Weights of a small GPT-style language model, trained from scratch on English Wikipedia: width 768, a variant of SOAP for these matrices.
Each number is 128 + 32 x the weight over its row's rms, rounded and kept within 0 to 255. Layers, rows and columns count from 0. The size above them is the row's rms in percent of the matrix's.

# layer 5 MLP gate, 2048x768, rms 0.0977, rows 1963-1997, columns 0-63
size [103 110  96 102  93  99 103  93 103  99  95  99 107 102 103 101  95  98  99  98 104  98 100  96  98  96 105  98 100 101  97  95 101  99  93]
[[164 170 145 158 144 150 167  97 115 194 162  92 123 119 150  99 119 127 129 114 181 181 108 127 168  67 180 120 145 162 171 119 170 180 127 152 126 149  93 136 170 117 206 101 135 156 131 141  97 176 144 164 134 146 167 139 131 130 114 139 153  77 121 117]
 [145  91 142  92 159  89 142 220 141 148 161 137  89 134 132 120  97 167 140  89 133 114 120 183 129  79 138 121  44 161 116 128 139 133 135 108  85 114 126 138 187  85 120 133 114 145 145  95 136  91  75 185 153 163  95 124 128 115  87 132 110 150 203 130]
 [170 135 114 208 138 113 167 119 151 122  46 107 127 120 189 116 122 143 134 171 103 123 168 154  72 127 144 127 151  90  84 141  94  49 164 180 126  75 134 114 118 141  91 115 109 119 161 153 180 155  86 137 130  83  90 105 101 134 146 131 161  97 132 137]
 [124 110 142 158 131 123 167 122 138 157 140 157  69  69 146 133 189 104  92 134 127 119 128  97  83  83 223 158  87 197 142  77  93 140 135  68 142 103 178 123 102 159 161 129 134 124 153 142 180  85 144 172 144 105  99  98 176 148   6 153 117 118  80 165]
 [ 96 101 108 154 158 135 134 140 126 176 105 182 137  97 128 130 122 160 127 105 144 142 132 102 145 123 136 155 116 104 103 143 105 114 159 132  58 148 119 111  80  89 145 146 149 191 144 117 120 152 129 128  99 115 135 119 103  83 173  51  99 137 148 145]
 [128 107 158  74 102 100 180 108 133 171  99 159 129 175 120 151 139 133 135 197 121 129 107 109 163 190 130 146 110 135 121 140 128 104 138  75 143 179 131 160 195 161 159 141  85  67 151 114  91 141 102  82  71 181  73  79 163 132 143 110 114 168 131 147]
 [ 94 138 168 159 128 138 117  69 147 149 163 120 144 119 125 128 118 115  75 154 141 104 117 149 115 114 165 126 112 112  85 104 113 158 135 112 118 142 105  28 119 109  91  84 149 148  99 158 144 105 150 125 148 148  94 112  92 126 115 148  64 167 130 141]
 [128 167  89 168  62 154 113 175 180 190  80 128 168 116 122 127  68 121  68  71 162 120 136 151 118  86 109 146 109  70  99 210 118 110 142 169 123 117  80 108 134  56 139 187 191 101 101 122 102  81 124 176 148 139  71 187 133 170  45 144 114  75 164 140]
 [104  73 106 170 142  94 135  76 141 200 151 131  93 121 126 139 116 108  92  92  75 149 160 142 167 143 102 179 120 118 161  75 152 109  81 159  81 167 117  87 120 149 127 146 169 144 108 103 137  98 112 174  72 166 112 142 159 165 164 112  86 154 141 133]
 [ 94 103 126 189 157 119 167  95 205 146 138 112 133 134 178 130  68 124 114 163 138  80  68 146 116 152 109 139 118 167 111  64 167  94 148  99  92 140  70 136 134 120  85 173 127 151 156  71  99 147 125 176 104 102  96 143 105 145 110 112 115 136 165 180]
 [247 196 109 103 131 145 135 114 113 101 142 156 196 167 154 170 155 184 139 125 138 123 140 100 166 126 110 117 131  87 112  94 160 148 136 125 130  80 128 162 119 156 156 139 160 152 136 132 181 104  90 149 102 128 112 117  79  60 128 101 140 156 151 180]
 [115 107 154 154 172 125 150  93 137 152 102 118 176 186 153 123  37 143 175 148 128 130 130 100 113 158 106 149 182  83 128 127  93 102  90 111 157  97  96 108 107  84  98 112 176 172 127 181 197 133 125  75 125 144 109 106 170  99 131 123  74 144 170 106]
 [ 86 186 142 107 147 127 118 170 149 118 110 147 109  74 151 139 116 126 141 148 151 135 122 115 118 154 143 175 125 118 129 123  97 131 101 140 182 118 153 165 116 160 132 100 143 165 150  85 121  98 114 137 139 164 114 100 111 116  95 160 142  87 103 200]
 [ 92 103 140 174 143 116 153  80 145  91 167 115 137 117 181 154 127  82 113 163 143  58 120  84 116 190 101 140  83  92 155 143 125 163  86 109  99  84 133 136 183 108 173 108 137  97 119 179 179 150  86 156 140 166 121 105 119 180 106 151 142  76  68 143]
 [123  93  90 150 123 135 152  72  73 112  92 113 107 141  87 144 122 144 104 169 118 118 109 111 147 157 109 184 194 157 177 179  92 106 152 143 159 177 159 165 195 168 156 132 166 134 141  93 126 127 128 120 167 107 100 137 102 147 174  88 132 149 100 111]
 [102  81 185 179 113 111 128 127  80  95  92 152 197 133 119 127  90 159 155 145 156 103 150  78  53 149  86 169 120 105 152 154 103  99 130 114 126 152 177  90 120 126 136 132 136 102 170 113 181 124 132 142 186 140  80 103 145 148 160 148 125 103 198 170]
 [216 180 114 121  76 136 143 111 134  81 161 150 162  68 174 180 143 115  79 152 153  62 117  51 171 158 150 136  45 123 162  85 180 199 150  75 130 154 136 139 165 139 148 150  44 138 139 146  89  84 127 108 161 126 176  65 121 146 109 133  77 144 162 110]
 [177 165 103 126  99 123 142 102 136 126 142 205 149  91 137  94 118 166 126 125 114  80 130 109  48 197 110 100  67  98 104  62 105 152 110 138  86 135 138 109 119 105 137 130 155 186 139 149 114  80 120 170 139  89  95 126  32 132  93 173 110 104  65 162]
 [106 156 147 177 134 140 142 128 129  49 167 164 132 133 166 104 111 128 110 155 144 132 151 129 113 154  64 178 103 145 150 123  42  96  64  76 144 161 127 114 165 135  96  88 160 129 120  87 104 174 154 151 109  67 165 115 148 186 140 144 113  74 197 124]
 [110 120 157 132 123  71 137 128  79 136 168  95  99  98 111 160  75 137 124 153  92 141 136 115 128 100  98  99 154 105 108 126 166 139  88 113 114 176 110 152 172 159 154  45 130 142 146  73 131 105 119 125  94 116  99  96 148 103  35 114  65 145 102 163]
 [193 156 148 175 141 148  87 129  85 166 173 100 150  50 129 123 154 105 159  95 142 112 111 143 151 195 132 101 190 152 173 120 152 162 126 146 144 172 160 136 161 165 122  90  96 145 158  88 107 132 172 115  84  70 116  94 115 110 108  98 190 188  53 158]
 [ 85 137 150 127 161 103 131  90 160 143  77 100 171 164 145 133 113 172  77  91 173 142  89  94 166  87  60 137 117 102 140 144  96 175 164  85 152 126 124 101 166 129  47 178 141 156 115 102 134  93 154  88 153 121 108 122 147  99 140  54 121 153 140 163]
 [142 122 128  90  94 124 102 109 107 109 110 156 166 164  95  85  93 119  93 111 139  78  94  82 130 120 104  94 125 145 155  84  74  86 139 194 134 148 141 170  66 113 150 150 117  63  71 127 157 102 138 110 105 119  71 185 134 125 180  84 171  94 137  97]
 [155 114  85 106 109 193  86 119 178 146 118 146  72 192 132 137  80 136 132 146 114 106 142 105  99 139 130 182 116  74  63 166 143  81 111 176 165  88 151 188 192 137 138  95 136 120 120 100 128 168  87 178 164 124 150 114  83 144 134 123 114 132  85  81]
 [106 105  78 122 167 162 140 152 150 172 132  97 139 135 159 145 127  98 181 158 165 130 194 115 164  76 174 121 125 104  39 107 124 106 149  85 193 114 122 132 143 125 164 124 170 109 133 177 155 131 156 101 129 133 122  95 156 169  69  96 112  75 189 138]
 [190 114 164  70 125 105 105 183 121 149  91 116 133 124 118 113  84 139 150 110 139 163  63 130 103  79 143 179 166 129  90 216 143 118 129 203 119 183  97  92  81  50 147 167 124 151 179 154 150 159 135 198 123 213 130  91 135 178  58 148 158 116 193 144]
 [141 105 180 150 115  99 125 145 148 137 114 144 110 136 127 196 148 146 167 131  96  67 123 124 131 113 125 105 100 111 115  92 138 134 116 127 114 157 135 107 173 114 123 112 231  80 130 116 159 126 104 142 114 159 150 106 130 118 119 127 100 156  85  92]
 [179 107 183 123 103  98 125 105 126  94  73 138 166  93 139 166 164 109 111 143 181 177 124  82 131 117 153  60  76 109 132  82 124 148 119 125 118 108 104 154  76 128 163 136 136 147 162 175 127 114 102  91  94  82 154 142 120  91 181 149  50  83 138 147]
 [149 180 143 138 150 166 153 179 186 128 130  94 117 175 196  67 136 147  73 175 164 131 165 170 155 183 112  84 138 137 159 151 121 130 190 168 116 194 143 160 167 116 183 143 145 132  87 139 123 103 138 131 139 166 124 100 182 103 160 152 113 111 138 122]
 [152  96 146 118  92 127 147  84  78 114 145 160 110 187 121 145 167 131  72 116 103  95 139 104 151 135 155  88 131 135 145 169 152 159 119 119 156 166 145 100  77 140 155 138 139 180 133  90 127 126  79 165 101 176 169 119 124 210 143 143  66  76 137 171]
 [135 131 133  77 125 135 134  78 144 112  80 154 145 109 135 158  56 111 117 190 120 104 143 133 119  95 125 124 178 155 192 113 144  94  84 125 113 184 140  83 101 154 117  99 167 110 115 166 130 143 149 131  92 156 125 123  77 125  91  97 131  99 124 199]
 [115 134 116 114  96 152 125 119 106 138 180 105 117 190 118 119 115 108 104 145 102 158 117 127  94 116 168  77 162 156  80 167 133 136 120 139 118 147  90 106 153  81 101 105  59  91 104 180 134 138  40 108 151 146 160 189 137 166 100 129 204  96 184 173]
 [ 85 119 121 116 100 103 116 113 120  79 129  95  97 123 171 132  65 118 115 143 157 136 111 168 140 100 139 145  74 106 100 116 116 118 121  94 124 111 100 149 149  98 167 134 106 134 186 163 115  79 135 109 195  98 117 181 159 136  98 136 161 162 159 124]
 [ 87 125 158 126  41  79 135 168  63 123 185 154  97 144 108 127  95  54  86  99  63 146 136 104 143 154 177 104 164 121 130  92  98 146  91 136 157 119 172 157 150 144 137 174 148 121 106 109 178 149 141 208  77 167  86 109 106 130 114  84 121  54 143 144]
 [144 111 110 167 146 153 166 108  60 178 158 153 146 103 163  95 154 188 142 174 154 127 110 134  76 117 153 165 130 114 126 136 114 133  96 136  91 105 135 170 118 120 164 184 135 145 102 108 111 122 134 156 128  89  73 130 142  90 133  71 155  95 153 153]]
# layer 5 MLP up, 2048x768, rms 0.102, rows 1963-1997, columns 0-63
size [103 105 100 100  98  96 104  95  98  95  97  99 102 102  95  99 101  95 100 101  94  99 102 104  99  98 103  97  99 105  96  91 106  97  93]
[[115 134 144 132 119 167 175 100 151 125  71 201 107 154 102 116  99 170 133  49 120 159 127 137 109 192  93 120 125 192 155 104 100 142 162  78 113 124 112 129 146 117  89 116 119 142 221 169 127 102  85  79  82  76 121 154 113  92  88 108 137 123 146  92]
 [140  94 155  81 103 149  66 167  54 121  88 144 173 155 168 150  90  71  97  89  94  83 121 141 144 111  77 123  53 215  73 131  96 107 135 103 176  61  89 142  79 141 102 121 102 147  99 104  98  89  81 160 136 181 146 111  81 152  90 145 155 141 144 171]
 [156 119  77 126 156 157 143 143 104 153 133 118 154 171 116 136 132 170 155 146  89 104 117 129 152 156 158 166 177  97 117 122 180  92 153 134 100 131  95 160 168 167  22 158 145  85 134 174 131 144  84 165 180 159 134  94 106 125 182 123  89  89 124 131]
 [125 174  95  99  94 130 134 163 126 134 150 166  82 114 111 207 161 158 125 119 184  95 133 120 109 121  82 117  99 125 137 168 190  86 122  79 181  92 133 119  71  99 125 191 107 112  88 125 119 137 170 114 138 153 114 147 170 108 123 136 119 120 156  69]
 [109 131 204 153 145 128  95 113 150 186 145  89 118  86 104 170 154 110  98 135 178 140  60  71 137 128 117 129 124  81 108  97 117  98 123 148 178 121 168 162 161 111 104  95 114 145 112 161  87 132 133 174 147  85 132 168 175 115 134 172 142 107  50  95]
 [112 131 114 143 132 157 157 152 124  72  78 187 163 154 178 140 142 153  86 129 142 145 166 100 121  87 105 120  64  84 127 108 106 114 164 134  80 116 184 106 145 114 107 170 141 153 131 183 109 157  96 142 186 124 158 198 105 170 137 103  97  74 100  88]
 [ 76  85  70 116 127 138  38 106 112 162  97 156 129 149 156 179 121 109  84 157 114 112 112 150 130 139  92 164 189 154 112 126  48  72 152 124 114 175 140 112 179 127  54 134 122 180  87 119 133  99 128 150 136 135 110 109 142  51 157 159 140 188 137 146]
 [215 119 169 136 145 119 143 102  64 136 122 119 109 136  68 141 124 117 196 151  73 129 109 132 117 110 139 114 115 149 122 100 122 198  70  89 152 130 123 139 103 161 171 112 135 134 153  94 148 139 136  71 108 138 132 106 156 118 186  92 130 159 111 127]
 [ 97 173 143 214 183 133  80 147 111  90 162 124 141 158 132 102 124 110 153 173 178 163 116 170 112 108 150  61 130  95 208 152 142 155 105  84 144 114 126 124 118 107 151 116 145  88 132 126 112 112 103  91 151 114 163 158 159  93 118 126 118 183 125 139]
 [105  84 123 128 116 112 123 151 172 117  84 100  96 166 154 167 140 120 150  93  79 129 103 143 104 107 119 162 134 116 122  76 142 153  86 115 120  90 111  89 194 171  78 133 106 208 160  85 134  62 133 135 168 124 145 150 128 134 183 121 168 110 177 160]
 [123 136 110 151 143 120 137 138 110  91 102 167 201 184 156 110 180 107 106 124 135 124  99 184 126 160 134 114 139 144 125 122  93 163  85 179 176 142 170 125 127 150 147  88 168 155 142 111 161 119 164 123 124  63 122  93 166 164 145 140 152 113 124 140]
 [157 138  85  79 130 155  89 179  98  61 121 144 119 134  29 100 109 125 110 150 176 148  86 160 121 113  79 150 129 142  81 150 127  98 103 157 118 135 139 154 116 158 150  66  77   0 142 136 171 104 165 157 123 132 109 105 102  93 131 156 149 153  98 105]
 [164 142 100 137 137  85 149 159 184 120  92 129 139  85 107  94 157 141 141  79 145  77 149 113  97  32 144  88 152 176  80 144  99 144 140 152 140 142 113 132  91 123  37 173 106 113  93  82 149 120 154 118 145 105 126 122  96 125 126 149 148 114 113  74]
 [125  94  80 127 116 117 130  83 166  64 110 156 117  82 153 114 145  72 125 141  99 123  88  98 110 192 114 151 100  53 133 108 150 139 128 152 125 160 136 118 140 108 139 135 114 126 114 188 215 104 117 105 137 173 182 181 138 182 109 166 134  85  98 123]
 [147 168 147 109 102 121  95 161 168  84 111 132 133 139 124 142 137 136 104  73 157 100 108 195 159 117 145 175 144 105 132 113 199 145 183  75 205 134 158  92  86 131 123 150 151 130 132 154  91 126 101 109 163 145 133 150 168 133 117 199 214 134 163 106]
 [137  99 172 151 147 113 109 101 135  69 107 144 110 118 163 158 134 142  96 191 163  83 121 110  88 121 166 113 163 187 119  95 120 101 114 107 114  33 105 163 100 159 166 109 105 123 110 104 141 129 123 124  92 119 114 137  91 143 174 156  92 118 161 147]
 [139 125 161 203 104  95 146 127 176 133 169 112 120 255 108 110 136 106 121 110 113 167 119 156 120  86  98 100 196 128 113 161  90 120 102 197 124 128  74 129 112 158 109 166 152  92 129 165 110  98 125 102 166 114 122 179 133 153 139 149 149 118 121 186]
 [177 141 124 110 126 160 127 117  92  85 105 132  49 101  92 107  81  99 141  89 101  92 134 185 129 111  99 123 141 143  51  96 120 111 146  76 120 188  97  71 100 175  88 114 103 199 144  72 183 117  92 100 175 126 153 127 107 131 147 107 133 184 173  97]
 [127  95  82 131 116 115 139  91 151 101 141 163 153 140 140 124  82 126 105 124 142 127 105 183 157  77 110 167 155  54 138 151 128 146 155 140 132 100 158  86 148 154 161  83 157 145 141 143 142 142 156 115  97 162 127 116 123 181 133 120 102 158 151 126]
 [151  80 122 103 184 164 171 156 122 155  50 101 157 145 211 120 173 160  98 145 154 121  85 108 119 131 148 169 124  85  79 126 206 143 133 116 129 110 157  87 146 174 102 163 137 108 171 116 136 168 165 149 155  70 179 108 111  85  95 123 157 127 116 142]
 [191  93 108  69 139 159  89 106 116 167 103 107 116  76 119 105  91 150  95 132 136 148 216 132 123 190 119 179 136  82 111 113 136 155 113 168 134 113  96 162 122 102 149  48  86  91 159 151  87 198  60  98 127  86 157 132 157 126 163  97 136  72 110  67]
 [129 172  85 102 140 120 104 104 102 120 139  76 131 113  95 138 119 155 132  85 120 131 172 126 159 124  83 122 202 135 137 158 186 115 120 170 171 152  93 150  99 152 129 103 152  77 123 133 132 132 150 140 127 131 106  94 113 121 139 169 160 158 173 131]
 [132  83 103 169 142 178 119  96 141  93 113 165 118 147 137  76 107 103 139 112 138  82 100 172 121 171 141 122  96 132 157 114 134 108  89 155 145 102 151 112 115  65 192  87 119 154  62  93 127  85 135 150 126 155 116  61 167 100 154 115 147 163 101  76]
 [110 110 147 120 116 157  77 113  83 165 134  95  86 126 171 134 189 194 136 141 127 142  97 153 156 130 147 114 151 155 126 111 179 149 185 126 132 208 142 127 147 124 104 182 167 170 147 148 100 163 141 151 121 151 125 106 146  81 146 101 129  77 137 147]
 [148 120 122 154 168  83 182 174  92 136 154 131 113 127 132 205 183 142 130 152 140 145  77 160 142 167 116 185 113 150 136 150  70 153 164 134 122  92 132 112 141 149 181 116 132  60 153 119 155 140 103 148 167  45 135 196 135 136 151  98 165 167 101 149]
 [ 99 119 143 124 133 120 149 144 152 119  97 129  97 132 125 137 130 189  52 110 110  77 157 191  99  80 212 126  93 127 127  64 185 124 107  95 152  79 141 193 103 182 166 147 136  88 134  65 108  79 119 134 143  79 149 137 111 138 111 169  96 136 121 161]
 [116 137 125 135 135 138 128 137 129 137 110 151 169  98 119 153 148 107 132 132 122 157  89 138 134 144 104 152 136  80 134 153 158  80 112  61 133  96 181 150  99  67 172 156 146 156  94 125 182 164 118 157  61 136 114 105 177 167 163 120 109 132 192 137]
 [164 173 174  92 150 173 125 147  77 132  72 111 130 117 151 199 170  86 169 125 129 114 143 109 156 142 181 163 133 100  80 138 127 171 207 162 153 108 170  97  99 132  86 144 149  94 105 114 125 124 109 113 125 114 113 167 105 160 105 122 165 172 146 133]
 [ 85 176 139  70  97 129 101 111 103 133 152 181  97 102  94 159 142 103  94 171 140 189 165 149 116 129 149  56 105 148 107 161 145 106  69 122  92 177 111 121 182 124 143 178 147 106 139 170 192 144 154 165 134 115  79 171 114 132  95 107 109  76  89 108]
 [147 110 127 151 148 119 120  70  99 177 143 206 183 124 158 145 117 121  98 155 159  94 114 152 155  83 160  90 150 132 156 134 191 136 141  96 113 149 172 163  79 151 109 169 185 122 131 142  78 113 121 174 137 119 157 190 163 173 116 123 161 108  59 180]
 [ 77 110 145 166 149 113 141  82 106  81  95 164 172 133 130 152 108 164  81 112  95 152 138 155  99 170 126 113 148 161 153 161 151 191 148 118 106 109  89 151 140 155  80 103  82 127  93  97 174 156 136 137 125 170 153  86  97 136 141 110 113 124 110 138]
 [ 99  97  87 173 160  83 144 175 172  91  76 105 127 139 136 104 147 175 120 146 136 153 115 121 178 144 105 124  51  76 140  82  89  89 122 140 120 163 153 133  85 102 163 144 186 126 193 104  68  81 151 170 171  70 103  55 109 151 124 136  75 150  66 113]
 [121 157 170 129  88 132 134  81 141 102 114 142 152  97 146 154 139 148  87 183  87  88  99 146 123  90  96 110 146 104 107 119 158 104 170 145 163 114 142 113  95  75 166  96  90 115 108 153  87 104 160 128 140 115 123 164 174 146 140 184 122 125 187 124]
 [181 157 119 174 102 160 125 120 112 156 199 136 177  60 116 111 128 155 113 180 108 159 105  97 123 124  99 109 100 141 102 110  94 118 146 152 126  81 174 108  92 120 120 110  65 104 146 112 161 160 108 102 135  92 186  85 154  78 120 166 168 103 118 135]
 [ 83  79  95  82 148 158  94 159 132 116  96 148 105 164 123 153 162 151 141 146 145 151 109 102 203 153 118 144 125 161 118 118 150 140  51 146 118  90 153  80  96 136 137 134 142 144 139 145 144 113 136 118 100 132 104 127 112 172 160 170 128  75  99  99]]
# layer 5 MLP down (transposed), 2048x768, rms 0.1, rows 1963-1997, columns 0-63
size [100 108 100  98 100  95  99 103 102  99  99 102 104 107 101  99  98  97 103 104  99 102  99 103 101 101  90 101 101 103 100 104 109  98  95]
[[193 120 128 115 157 150 136 117 143 135 123 161 126 157 112 117 107  78 161 103 193  99 145 149 143 203 133 110 181 122  90 170 112 162 117  68 105 134 142 110 131 206  81 109 155 113 215 166 167 113  99 139  62 113 156 116 132 100  76  97 154 135 163 138]
 [138  51 159  60 142 128 107 133  95  98 181 120  87 115 104 189 103 171 105  90  77 116 136 117 105 108 108  80  69 157 123 136 133 183 144 169 106  88 120 128  92 147  84 107 177 132 126 114 124 142  87 156  85 114 161 113  97 155 164  89  86 106 142 132]
 [100 168  24 135 139 143  59 123 139 149 105 150 119 126 117  84 131  88 141 155 113 114 161 138 133 180 133 132  86 147 210 157 119  56  77 119 159 131 147 154 116 112 166 217 121 129 133 114 133 129 143 146 162 133 135 130 140  90 183 131 125 156 158 109]
 [152 184 116  57 160 138 167 145  78  78  63 146 106 133 143 156 131 140 137 145 177 150 121 127 159 134 147 112 140  45 122 156 155 129  97 138 147 136  79  94 141  95 146 137 148 118  96 139  83 159 102 148 140  88  94  75  98 118 149 126 158 138  84 179]
 [134 132 133 173  94 151 147 162  59 108 127 132 196 154 164 188 147 139 119 124 161 165 149  96 143  83 132 129 127 118 133  75 145 118 115  37 156 143 157 152 127 129 102 106  97 107  98  88 125 123 150 216  96 130 175  80 162 149  93 148 130 118 207 135]
 [129 103 104 152 178 121 103 153 168 131 126  77 148 129 126 160 141 119  78 124 142 171 166  71 108 107 156 105 156 103 108 107 136 140 133 132 127 128 101  85 129 163 153 101 107 148 116 118 143 125 132 158 121  97 110 149 137 191  98 172 148 102 137 143]
 [138  60 143 134 189 105 103 140 107 141 136 111 139 122 141 167 117 104 119 150  99 154 146 195  90 128 152 111  66 166 153 114 102 117  92 158 182 118 142 122 139 111 126 116 118 170 124 130 172  94 114 184 132 130  89 109 181  64  96 121 107 120  88  83]
 [104 132 138 120 111 118 153  85 116 142 128 120 113 134 160 115 163 154 102 162 111  51 177 129 133 104 139  85 199 137 119 128 109 129 147  87 135 208 132 204 147 184 140 124 131 140 155 126 160 150 167 172 129 159 106 171 134  81 171 163 121 156  33 130]
 [141  98 142 137  84 110 153 138 117 162  78 128 154 119 110  78 194 104 104 130 112 158 139  82 117  94 161 161 164 152 169 152 143 170 123  77 164 119 126 115 186 125 146 135 106 203 169 159 125  48 138 113 204 126 116 162  68 193  61 100 109 133 168 109]
 [146 148 185 116 114 129 151 191 137 120 156 107 121 147 135 129  98 162 104  83  94 184 116 122 142  78 109 204 133 132 137 106 125 129 122 161  90  88  39 122 160 133 151 138 133 122  74 110  80  88 140 123 154 149 116 116 148 126 183  92  89 152 144 149]
 [133 117 108  95 129 154 118 103  88 130 155 172 164 126 140 100 163 156 113 117 154 194  69 158 147 115 125 204 133 101 159  82 175 154 151 151 103 135  78 119 124 160  99  88 143 138 178 138 187  94 105 130 119 122 126 130  93  85 163 107  84 147 135 126]
 [130 143 130 170  99 112 180 181 127 144 143 131 156 112 186 124 158 130 100 177 110 110 119 122  87 152 166 166 117  87 112 120  95 121  97 128  77  95 135  88 148 100 128  86 120  82 127 107 156 119 146 121  97 106 157 120 129  99 138 185  76 160 109 118]
 [168 209  97  97 111 125  81 139 165 192 151 163 158 107 146 162 163  92 133 145 156 108 142 118 145 124  84 128 133 117 156  72  93 144 149 125  99 152  99 110 149 135  53 133 111 100 155  68 162 128 126 125 121 118 148 112 107 110 142  94 144 110 107 148]
 [ 97 127 137 143  95 176 106 151 128 108 162 169  90 117 197 134 134  91 106 151 137 100 146 123 145 159 119 119  97  83  81 135 121 112 120 140 111  94 178 161 141 149 120 107  97 153 151 139 170  84 128 137 207 121 134 190 109  82 130 144  84 217 123 111]
 [112 123 132  92 140 136 131 166 170  94 146 128 130 121 137 116 115 109  65  93  87 134 136 138 115 100 168  74 130 126 151 195 148  99 137 113  77 122 148 161 119 116  79 160  81 123  62  81 157  98 153  42 109 194 158  98 109 162 140 122 128 172 157 143]
 [124 131 125 157  96 144  92 138 143 131 102 120  73 129 118  87 146  55 117 165 202 130  91 151 166  76 104 186 171 138 160 111 110 185 126 141 164  97 129 131 147 186 168 142 135 149 165 177 130  62 156 113 186 124 106 105 121 105 128  78 121 169 159 192]
 [182 159 176 147 132 144 103 101 140 126 133  94 177 174 171 156 121 142 160 133 134 113 113 108 158  92 113 104 148  80 102 177 164 135 180 135 111 145 161 107 160 109  94 149 141 162 116 190 137 130  97 115 215 108  92  88 125 132 157 109  74  78  87 111]
 [143  86 178 175 122 110 134 169 125 138 148 187  86 126 167 132 147 136 171 176 100 100 124 153 237 169 139 180 110 135 121  78  93 121  95 138 129  86 142 137 162 118  67 117 151 128 102 121 105 148 114  94  78  85 135  77 129 180 153 125 137 104 158 101]
 [136 146 168 126 162 124 132 135 122 141 121  47 112 171 116  93 107 104 102 154 161 114  58 123 162 149 122 126 165 106 105 140 137 113 117  91  82 119 158  95 135 123 105 110  85 155 127  81 154 131 116 149  88  90 119 131 120 140 144  94 126 125  93 172]
 [137 144 139  95 181 115 159 154 144  78 132  99 123 113 180 151 145 174  91 174 116 136 161 159 152  86  67 143 133 141 130 124 151 171 130 183 104  92  96 145 187  84 168 188 163 105 136 139 111 145 119 129 161 149 148 163 105  99 172 124  89 103 193  73]
 [ 47 150 113 151 157 137 121 105 128 152 129 135 106 157  81 168 157 128 115 165  35  49 144 117 179 107 127 136 143 105 159 103 128 120 167 111  80 107 172 176 161 131  77 141 117 155  80  73 117 102 187 148 112 121 135 120  87 125 121  90 125 101 155 162]
 [115 107 118 107 130  89 123 139 162 104 138 221 128 134 173 157  73 195 186 175 174 101 142  69 176  90  62 150 182  78 138 119 167 109  94 121 101 168 158  84 101 142  99 105 116  97 109 144 117 196  99 110 165  93  90 109 104 139 130 169 140 143  86  70]
 [ 52 109 105 102 167  88 137  87 129  52 118 120 110  77 169  85 119 153 116 138 138 138 145  68  94 106  99 105 181 108 150 102 135 109 140 119 200 101 156 100 153 137 138  84 138 143 173 148 132 148 140 109 117 157 151 127 172 163 105 182 117 116 140  99]
 [186 117 187 130 143 108 103  91 165 159 137  81 131 133 175 122  95 141 167  83 141 126 145 104 158 157 105 132 137 127 112 161  79  77 106  82 124 186 157 150 192 146 174  73 178 113 142 176 126 129  83 145 172 106 108 172 123  96 180 107 149  95 108 103]
 [114 135 107 110 212 148 111 160 109 124 100 133 145  84 100 136 137 127 146 115 142 182  92 155 166 139 155 168 171 125 138  70 116  93  95 119  90 128  97 159 118 166 136 169  77 177 158 124 119 122 126  92 182 102  96 142  94 119 128 102 142 210 133 153]
 [110 113 154  77 170 171  95 135 154 126 116  93 159 139 114 133 156 101  54 189 117 134 143 110 180  71 110 144 134 170 141 190 103 153 151 126 112 118 185 112 138  97 117 159 163 145 109 100 152 114 101 125 122 131 110 142  97 152 134 176 106 118 188 148]
 [ 90 100 114  89 147 115 118 138 120 140 154 135 122 122 154 102 129 121  86 111 128 138 157 109 190  99  89 192 105 105 123 106 147 147  77 106 144 140 117 120 168 193 151 114 193 121 114 112 121 179 108 122 102 105 134 150 158  77 134  86  92  95 129 118]
 [119 138 139 113 124  80 125 163 177 141 131  96 109 158 124 132 146 129 134  88 108 108 156 118 114 104 109 110 192  90 142 122  81  99 103 152 115 101 127 126 136 133 108 117 146 112  65 114 150 118 194 138  99 100  91 101 135 129  92  93 145 175 136  59]
 [155 170  86 119 135 150  36 116  87 116 118 116 138  89 122 184 145 110  95 103 130 158 168 114  69 124 146 154 150 101 132  84 131  75 159 102 139 100 143 103 131  51 130  79 146 157 128 157 102 122 214 113 136  61 124  45  94 143 161 113 147 151 148 162]
 [182 122 120 133 155 137 150 128 123 136 133 102 160 147 194 136  81 109 127  72  89 152 122 110 108  93 162 155 137 140 169  94 191 143  88  95  79 149 135 130 134 186 110 147 158  80 103 159  69 139  36 145 126 160 149 191 195 187 108 113 104 156 147  88]
 [131 103 156 120 139 130 175  95 133 124 133 157  87 158 121  66 144 134 186 145 131 119  87 128  75 112 155  97 127 150 129 145 135 110 138 137  98 131 116  63 147 167 126 140 129  61 103 130  79 162 104 136 140 136 124 102 110 140 147 123 149 107 146 126]
 [ 94 157 131 189 156 111 118  72 159  96  94 119 194 158 125 109  78 145 108 157 150 149 130  97 138 136  50  93 151  83 114 109 141 170 199 121 128 120 128 108 155 122 133 107 134  91 102 104 131 180 211 144 110  68 140  69 143  98  93 123  92  77  78 114]
 [ 95 120 123 154 119 157 141 133 161 123  90 176 141 108 195 113  89 120 163 102 113  64 131  91 199 116 123 100 122 138 111 140 141 114 114 107 126 117 117  65 115  90 151  91 141 137  90 138 124 139 104 168 112 175 129 121 160 124 110 170 175 154 131 123]
 [108 142 121 192 101 100 173 115 124  94 141 167  94 105 137 155  81 111 107 116 140 189 122 164 104 118 146 140 114 113 113 139  96 144 152 149 149 120 148 148 112 106 134 110 142 161  95 166 163 147 149  87  89 120 120 158 153 137  86 116 124 110 123 127]
 [127 112  90 123 148 133 153 124 168 151  79 128 115 147 130  81 114 136  99 173 105 144  32 108 132  98  82 142 126 174 186 150 164  97 108 145 129 167 125 132 111 120 102 120 139 110 103 107  82 128  60 124 123 130 161 127 129  71 124  71 195 121 157  93]]